From a checkpoint of a small transformer trained on Wikipedia.
Size: 8 layers, width 256, 2 heads of 128 (1 for keys and values).
Architecture: untied embeddings, value residuals.
Training: a variant of Adam for these matrices, 342M tokens.
Each number is 500 + 40 x the weight over its row's rms, rounded and kept within 0 to 999. Layers, rows and columns count from 0. Numbers have three digits each. The size before them is the row's rms in percent of the matrix's.

# down: layer 4 MLP down (transposed), 1024x256, rms 0.0207, rows 245-328, columns 160-191
# up: layer 4 MLP up, 1024x256, rms 0.025, rows 246-329, columns 160-191
down245 098:513452493559501461535502433481468467476435507528470468426463509499531488546506544516547460414472
up246 106:484492539538506485565458506544569509448523517523522552541489488529450422492501518527504528459542
down246 107:562482505501503451583431454557469517545486492466520487478509480485534495513475501491518488524538
up247 114:509512518482534478462523477471469422549496531483429449531492568493449457483552526526482523517471
down247 112:500434448543434540535449478386489529459515540419495455432578488515561505496464541476522553469555
up248 113:475452489536536485501469472539474491446563547423506512546474610527493512499548503502511528445447
down248 109:566540528431452487505506511492499490520506592504536470473466397458461512456513432485503400499445
up249 090:476484556473457502544535525468514473467458539454536445517460477502482537583486402382494536496510
down249 088:424468533562452521471495493492510487467476454497472470443534505553527508537473510486411514494507
up250 093:493499456517511445513494504530505526430506423416527452469540528447486507519533532412467501488524
down250 092:511440527454481499543459492521548540478513537621534528444468456491607505502461534533518467480474
up251 124:508543533527492478456493530484472460489486457456495478535504583456501464568493469492538513444533
down251 097:465523481543490522476536469500462583513519429559549544528515520490471473529511499531551463497486
up252 092:494535504515516479503484516502476454460521466430499520487519512472488477483565488467522504439530
down252 087:493593489462495553455486506530439555480483460475474536480470438509536547523509423509519455464506
up253 088:445511484471463527561564512511530564463527500568554523498516509465504547492423538483483522489490
down253 083:498489527538510500428441456461490445516468507439449504498479480513536449511514462528470488553503
up254 100:544500498445534519456465443513486491556506501556464476524476521537456525501479464491502501502493
down254 113:522488521536524488532500498501506484503474548497558477577533454528574545551490426480530507500463
up255 105:453488480433415521520524488539558415477497505480520483489479564542452547450503531491464451558556
down255 101:454523458444454485501458477563477507456466409533496537490515447526506453465489618534447455551538
up256 117:528530513539484543521506541517497517499497553504528507511570486551482467565498392525482537504550
down256 110:536547479509573512513518479520521526503483479556515456483443532447524536485502514525524466497513
up257 108:466527481509533516531492552469516467516445440511529450503502415497458517576487539444502600489465
down257 114:460529475512506452479505493488528506529599490482481561523558507496538466499449523530473571546465
up258 099:481513513494408519472488491539483414477508534545480530523577451491526411485504511495425585455464
down258 092:471524540571468447505488478530525608474531469537458508528522525488512520533469518462517482501471
up259 103:520495540492506461529477445532513505551569520484514517529526532537496463508447531484488490571482
down259 106:502462485547505439499532471430477639435501456501509537515464466552519451514568515561441549479482
up260 106:417494551539572494547417495515473499484421474437522421551495534555495504481532561512498521497501
down260 114:478490471504491536463454501451517481490555561564468559504482495520526426448547555511472504535514
up261 094:454470563498552470477512510528492456435517458482534473544483571580599492504521425417512543521492
down261 103:472554458509420526510515515428525520520471568509462518462518451474525477437489500566453530470499
up262 100:499502513544481521510549519511555430434490483427474420502475481507475443424495524529513497472540
down262 101:508528477469467492472568508440547515546439490425462456525562487499475481452515498609511513589582
up263 098:489546519545588517487501469535491468439469462526522441441473543431482481558484475502502487459448
down263 091:536491544480480479619528514478570519534564519457504505470541503535501500479491556488538511542529
up264 104:484484470468448508501482460511512509547560482381517545549540499496499522486590504497495498532547
down264 107:533551525508515526492479430521500557553495486549511463516499480444506447460466540473547463458497
up265 107:485475483550531488494414484443502497549458576460517412495488527546466507481515530504418516490521
down265 104:467505494510400500439507512521455422533532426509461488454523512598493486516479582468492510527519
up266 076:505451454490515448555515418504490447466529492467420508470609454459547519490505517514474495446502
down266 090:491513568461458489489483501519532499453418454563578439519484470484513541563473467502407488496544
up267 115:468541479481486460467492500459584472491539484539482445582535505596453395560555512484539541470487
down267 110:524536588536454526518449500475493485546526495566496505531452478497586511460518530452498534485551
up268 109:499480569478451538540488439592517493460549491504501497434513488525536482525505560453521507500527
down268 117:550495518567481510510468484466569508465534508479507535463486422484494535473482549460553453517524
up269 098:502574524416452509567552470517542496442510458503535488543425476544516487480638546454482527471529
down269 102:544425455488498462507507457555523464522507510513473486515491510493431456514459515488496559489481
up270 097:509526469467474530491435494543611570469496529463491528435576504550527442532547495464527523515560
down270 100:461513474474500467470589527453499485537438463505455537500495494458569451478478512471489437487483
up271 092:460482489504558516477565478548531493424447475527525462423473474508448584546513522511556484452506
down271 093:502609535531494483510512516460487486443553458449421543518553561524509499572542516543498492489488
up272 103:504509542511487471446453512489474378445484515465465490532554466513583461502534476518445521408522
down272 095:476588465413487519477573478459487561463503495486548484522488546473508505525503537498559489445490
up273 098:453510499470477483511532443496493394425472571566431488523484502427568485554525507493495458487459
down273 096:479469460433508558488463505468477489489498455548479451509488486433581516554505488523495480579574
up274 101:514515572507469480551517513481512511514469470448462483412530517449503420548510458434516553504492
down274 101:562522548505480503505464491489436501497525524557474502530470504429553494460550511519546517574473
up275 094:516465517495465476552441542482530539484473456534475471495518455526480495530459529522525494557463
down275 098:417511529480534515476498475534489529547475519568540448490539529427489520543579523436538484383577
up276 115:425523528451446518482465425495579484527442520494497521469490510469524524474520462538412462527506
down276 118:479507530410505434474502484512567414512500478513462484460439452481415551506485518425463501472522
up277 112:525498484460471490568420487512445451485512509431466507552489497493487488433458478530520577493487
down277 107:501526527444487475491496564446557512494547548424494548517499477566518509470541441553479456576511
up278 111:449565561534451480519469468484429467537454488456466510514502506454491472593593479506527535506487
down278 106:547564515476576531521527491485515458428549458528506445481539493537474487523536392566459527514530
up279 096:525551557492440514495463436554520465483520545518453510549518456398516540410523481527533486577496
down279 095:547486445412469576534533573506515477483485481531527455590539548438495553522454529526466487438520
up280 109:478505509471499522552524457540452455420498499521515499514465498513534435531505457518500539525481
down280 108:555559524553502482578503505508611459534560531522480497449456474582468510496491533466521539555499
up281 088:451468526415518467519524445495435479440489504552522424585518514517546468541529487463440493497500
down281 093:504520435543510527540459505496515521500552452446505535517501478521523560464442531477474560478536
up282 106:408551534423465468594502500560547519435510503528527470550500507559481533504583494482483539465564
down282 100:482507508587506459494498528547470526455496476482404519510480495504467537551496416483617496450448
up283 102:487474544519535606583505546487525505542517521481462487526523560572514469474513501481478492449448
down283 099:458529504501506498494529573471523493527513496461503538644460509496492579497539539429557518495542
up284 102:429533521471486559575516462507499522527432470479506494544493485502505515460479442495410459482517
down284 103:484488464538476492442530482493555455522512555434490504519539443515503442531511517475480453463486
up285 095:466585447522401476562612419457432467487493522502417459482474503479556570529526488507503498529440
down285 090:518464489543500517459452531516516539519524489491563457459465430508551447516539553473509523512508
up286 100:500511503502515498544517410454469467549535476473484505512579508470478522514505513545538524459514
down286 098:462416587479452536389517463482523549513478572543513477546445517511489552532501546554466551459536
up287 102:488498510506538515493495577537471523511530489508557481502487529503550531552517422453481524503566
down287 107:521435506474525434510500496474559501538493465501538578497554550516551500491446545493517496545487
up288 105:510485503506472497548498520439452440502454501531442508558507510488475466468532522497442552478445
down288 110:447519493538498533494562463568528492507468548540524531539446517517503470578520451575545443532527
up289 101:534521512528554491572413442541499526549429463537410495581480481456523455510519478513550578444486
down289 101:529498505563538492464476523490531525485442504503479395530518510526506514472507508494492446495542
up290 094:462551460488424539585492466502482515421513469455527511433465503462583507468535521520462452428558
down290 093:542502510528579489509508574503485497508545583547559466469494541551493488495422560508537556531467
up291 101:427478507512452538504506504500461523473471520513497412468527493468505433472579464547490549515503
down291 102:500441515513545520547468461473498584467515448557519509550497488428502490481446409515488420532483
up292 099:467487518488534483507537484497452491496459488514518416547590483530567455538526474448435479473482
down292 096:475485469550539535499564525501469515447497537582468502535532538520560496549474496546509496504456
up293 081:490491488466506461488518458554459515481482489456346485491524506500478502439509448462457516538605
down293 086:497480501515370459451387478446469512497402424508494516387474509504522461542523494571465513476587
up294 096:460535496506515492434460484567502481392503473529467503536522524519529470564502533491513502508480
down294 094:539465459501541478482479450441430445492491519495480537502568464452474455551462594509480515474480
up295 115:359485581455509534523555484516455506515502554525568473489515504600468473492453552495472495540548
down295 117:446464485546471518477513492460432480548491469452476455509485556492524533504562622446483495493524
up296 096:506464460531511495469485547519557514512538510502461402494532533572539506560505494490415495476477
down296 097:461507509509517509501441432534505529511505574451473516509551470520528549459421536437498453528535
up297 108:513465484520470534462517606523517498446454511513465465436493614503458444513503493521509550475439
down297 105:521511540483430515537498506441476474527565466463507484518482444476516492464501557500531470468465
up298 108:442511519482545555479501584494468452477502426527488411442523525551467474506520479500506463569491
down298 108:543461439511467472496523462530474557580463481503529500598523522527417433449510463412603564586557
up299 089:423556486535506491504440440536474529521480466486463485506517452504487470446528498503472578497487
down299 093:581484459559503492561463498494543488502476514504523483525489492462427447519462492462532502507473
up300 085:470441519522544531532511521516495500525475536520546444494475533496513491602535440450455488596466
down300 089:512507497402515594447411501489415508464502414472521533530520547467491477575556471489481472482523
up301 113:489480491527492609561445549500585503535488497511479468545510429528577516516557487494466431542518
down301 114:489402457530520480447498441454478422459475473517532495502545508508462447496494441501495502538475
up302 105:506536536483482506541451480482491506516464492524482472493509507400489532555469486489512515468554
down302 105:494448518528531516429469419517468486518408445548509567465441521515497491523545472463537503477491
up303 109:416522611423449514527500463537499444467495545451491499441494489456600530464483543439499533528562
down303 108:517535504492496432497501468467534536489493555506438524496468472495444500455550516481487397541533
up304 110:492527500544538413465507534546508515518509545492467513546532547548484504506491519493424451450505
down304 114:548472483529556493541550481439513526525446485429473508543491493468474465402537549479454536463535
up305 090:452496554534435507478434526555539561471514405464548470490508532483491495542468511400434544535439
down305 095:512485489558525484497566407450506495513500461486536493445502551503520511542441512519475444548501
up306 100:521500482502502597508553507520463544507457431456511380505479540440458477447554509458500546495601
down306 094:468560514484458475436448516472513521502458449523486518506481437446467549529457489480499510506462
up307 127:470508532510496503543486578577443552453532488528446460476555563556545454506453456455377527525503
down307 114:532459524479567484507517550531475430457557488525573473476505465451434420441541506462492479468529
up308 102:490542463529513492489488554558520425506507454535519500567533482469574470520583501538482486434435
down308 101:576468485481526467545413544459510503512488503466538493384537436504432466497467421505505558512506
up309 102:471543495536473508554461576475525511497593569533540519547498450449506577441513496566531539506519
down309 100:512539510448514503501509530461512530472538497511474498512488439518446577442467468548472452486502
up310 099:455492520506468469482461567475556490497449512517470501485494519515508480563463476517554454526457
down310 103:495489524502499528515556521464480475565514527495486488536528456496523449540502537458553504507503
up311 104:516506501496479489485480551558543477447480486481504482445495448555554559532507502478486505468475
down311 103:481467455491582487451496468539472447539497504456483480472455465452507488542508503506467494549507
up312 101:444544535489511493442483521526486549490563479502511455445546498473514528489545455543484532520553
down312 106:547502511498459518547454487464514475491577507437494513506535513514492486484494474560500479581512
up313 085:523530477489506515537466499483516488439530540448475496543554426518528504433432528494518471527547
down313 089:500523515511443486486505559477589436567506520537592477487449521497459554500534541481475518436428
up314 115:465493505494501493558458516435518565473468539532530437524535507566547513482544524492474489528508
down314 114:528484526531512467540486479591559575500474457530499518401406485505445479462506451447560533464463
up315 094:521478505463454526612498597532559514484445574495528515588456523421569498578568449501479502512486
down315 100:573496530565542491470505495429447448518524513490511467478470477513421438547491532525446494461548
up316 099:469475488563494584523483493454541448436454549529496466540461479455480539583509544528489490564483
down316 096:448435482447514491511465495539478518489530503595493563480490506453564445517558485510453432460475
up317 103:487524490489426445548432459548482511510534438474400522519467435498499457398528463581502489462489
down317 103:509469560487490535544508563490379500476561511508495488542550481494556437558486482520539524510470
up318 093:510499514513449547466551497461489579460493417446475480556509490489537457501504512435443497469416
down318 091:455495417451537534432462388457452541483484454533535515484548535503439555579509496546581517387601
up319 050:606395424555559474509461501467480525558517484507535561530472484498463529505447558500471474492475
down319 053:450511569475484561516477480541511468449487509481465421519523514470554478547538473475442556510545
up320 097:495498495513449564490535511484430494527494497466464477509458463489423535465473542521492501437514
down320 099:520476527526585462443559470491550473552418479488498515503482553499500496537562499518521541438490
up321 111:520564491426524473477475529442507528529469539446470479484529504537520455507518487511515537420499
down321 107:528498487481527496523517433467548493552466521437552428485484519463510436435521535515505482510519
up322 105:458514569485522449528524580489548476510497513410476465595559484513525410495599541447522541542606
down322 101:546520511431511458477497549424460467524490511475494549527542442493501490494454582511470585502551
up323 093:459499516487553522510540506487504489491552571443510501552467542380556455543467454516521486519598
down323 097:527512469546485508514485505501442463516518514479542450494503560518535471445512545498450435472502
up324 104:509487469503432542543534568496541462539564485486526499483484471567510479563529441538500534593546
down324 108:494449502456435532554446533443489556478479503516514513523494552536486442498432506491447475526426
up325 092:467441473520468532504548505476472475501566545478517444483570477506518433551490435438489542499437
down325 090:504438531568481473521465533480545515537490543508549432457505541492484477455499492478559500508429
up326 113:492498527527587570508510517542520435514431506538465484457528476570598456559491417509536566518483
down326 111:552488515453537492419539508525423461507535574489541456516541520537446479402483600486541513479510
up327 105:487514555456488497530539496478492523461571511468526501425532489465481530502478524528532500508525
down327 102:485455526534512547520409508483537526448589492518497497534478403522470545509498443535466545553463
up328 103:493406487454495477590470588501464486544515495459493446485508517435507550436488502553500540473575
down328 090:426575504527531510425520468462521528451444504514498533517515469470476511524543489487532517547507
up329 106:453545461487444510507554540532491461517533448470516505517533434529499397524554456554620589465509